From a checkpoint of a small transformer trained on Wikipedia: MLP 192 SwiGLU, 4988 steps.
Each number is 500 + 40 x the weight over its row's rms, rounded and kept within 0 to 999. Layers, rows and columns count from 0. Numbers have three digits each. The size before them is the row's rms in percent of the matrix's.

# layer 7 MLP gate, 192x64, rms 0.235, rows 160-191, columns 0-63
098:589539519474499392471510486490540503476487461473524478521529488459501515492495539511536540482507572568427501489491565540541483512412548463462543496568465440452564483495502495514509579500540451
092:590515461576546497565517531489449507514568501520533494543483470530478467520498552513476513529498562598502541475475527494538490540505516529508463377510430519580545531479474518449526542490485488
106:493452551483497490528451484503505432437519585509481551481515495475564507470516471476441526561497505507476464397506563524563415520481461556544466513479518493525436431427461483460472486521523521
093:423506462526457458484469524588507525499516504480449436545519435559479518495558502491505475542624483538458534520488536443527526525485526485456484513561551583522549524525490513542468502434499530
113:521469500524484545479452518506569500488505519515537492570525606535559594497456533501531478451479578585526468469470521572547514491480424502508510497476497540523498560550483475471511464513433549
099:500508543524477562453549481438538507511509528555543429543530559512583537480512552426484518522480420513502503440504497456474554568478455479515561503505511520500565530472528520593539506557483529
091:490491566461483536456502487577442518489527521544539508566513400456516491516507447521537541475453475563497456467484502525415406501525504515514566529504527501448466470524468438517479559473453556
107:500529485515483533531466485467479452495473483532443474513454478504482452491481390471432514492543496526419569448474502526474475533449557534442481458509472385451501527493513518513468502462490603
103:463493508512472483478464490558513520513492554534531501458404457507517524507532420438428511472514534474492440442477478569489486500536494511432543427533523519443557419518484479465455536479434439
099:556542517527561476467492507438533552515492517538457440527453462501598487511466462448468488462579489501543526503525439523508566518466474485555502492479437472528585500485579450468481575511529488
091:527527492551533522515413356437461563452469496559486508475497512520502502451450508549543488469466458520447513459470453509451542520508478441454481515483530538550532514494422487520534522526459481
094:519530525507520445543486434500475538526503616544511590467516484515525486534506522498482522515486492497409530523482543426515506515525512505528537504446462587506542477538511490425424473445545433
099:530506497531505448480501471402532543480511494457532530578513482429476477548481436495483437551487555488522559543504554446458589553494524479465494465526500544517504504463603509515477475453543542
105:482452552574526505563573522499497484539491518474453496563575518464492566413481438494500469448550468471502425527511491442468484529474461546467479501482479529463555467529601496516526472463485536
098:501423546460551538407581444508523489517553489525534492475503506464532406467504505515495472550517517560519583558484530482430527520483422478463496462505491529480520594514540486515470509518457514
099:455533477436481537480487442492515551489409452530468477485452519529524503458503551451449526474524462534563542478432527504572505528579457534489516525516505384545532469498498507449473566469491515
091:532503513498569464527512508485460506484423413473526457524552481466528428521497556466542542466484521493497532463489537475488414574478504526517513538563543512532454489495502430557528592446441523
097:601511484528542493440493553504435527480476491417519493483521540534474439497492458512520519524484529548459486506424500551536386515475459496505407509503492496477558429462445532518493511505471443
118:458489483535450485547522552523546529599509517467497482495507403504538499464410488488509434518494520514473484469487532438433499495440448463468474402509493489475521540567512537477530497444575486
102:469502476562394474557520511434491498490523471599529518521569433471540482434498491507473500490474559493495501438453520469578486451481479495515487515528534574547404474501462468493495488520532466
105:495520486443493451481487474520531505489459426531509462574516509459417520491486484493466519551466481589456492461545524547486546456488459523511560477490432518463449466411555483467425481572460520
111:507447513475473498516463486496508483460601448481490478499512557449424512574412529464504466480475539503451493546508549501437449517526463553487523432462529474549529578423480488522459477447533498
104:533556497622477407483530503539537477503539477522513473474416514472539489525583530474473577519528528579535512476475506543486462551511529526532523524495546534517569465447504481449475515528521455
107:515514480556438481493475455476503519473527503428472491448521474471473467484436517496435562501515520520456589511595558560434576460460508525531535448510534494428521529486490509537486521526434554
100:603496529560526472466494509569577463465460435487572514505509513471545530447505474479486527513561480555540442521530492500474501543543445557478507498523493509466560407459517466505512432558526487
108:505470502493514494525462490541523495494563532520521530499526497574434472562515531393464452456541456456504497464443501542464470508504479475439546545460581548511514478507482515512492377462432515
102:511493485500568397485540557447522533484474455541559517495545450485520513456506495487473511414528524436546488458503576524464519398561517511489472438582488488508523499564525475473502524499467469
103:478495572516485490524575522497400515514508503508507526511528536464505473491537461455451523574518535511485465504456573417519502566453391496491479503442491500519508475506412574523446530510532475
103:501505565505534507543455503492550544433533550573515511481415422542503554505462525551517478503465509485528482518465516484444542489452409421467484544508605518513500481475540541462527523532536514
096:475533496494451511527586500490460470500524457512426521503489496535515475495427505459542529510486523520496503536539537521504507438484566486550501495583509472494495563562411386417506519514512423
101:489542488453579461542540461573472545496538578587547580547548567442514492477521431524524511527474537481496491510522536503429506511487512519518517491546471530508474464452500531467523464452576455
098:475506451484548447544521443564482514478544457504553445560511514488492494541562544568486554490443509482527505492425552506441509527527521500616533500460468469443532500429507530486537496558516544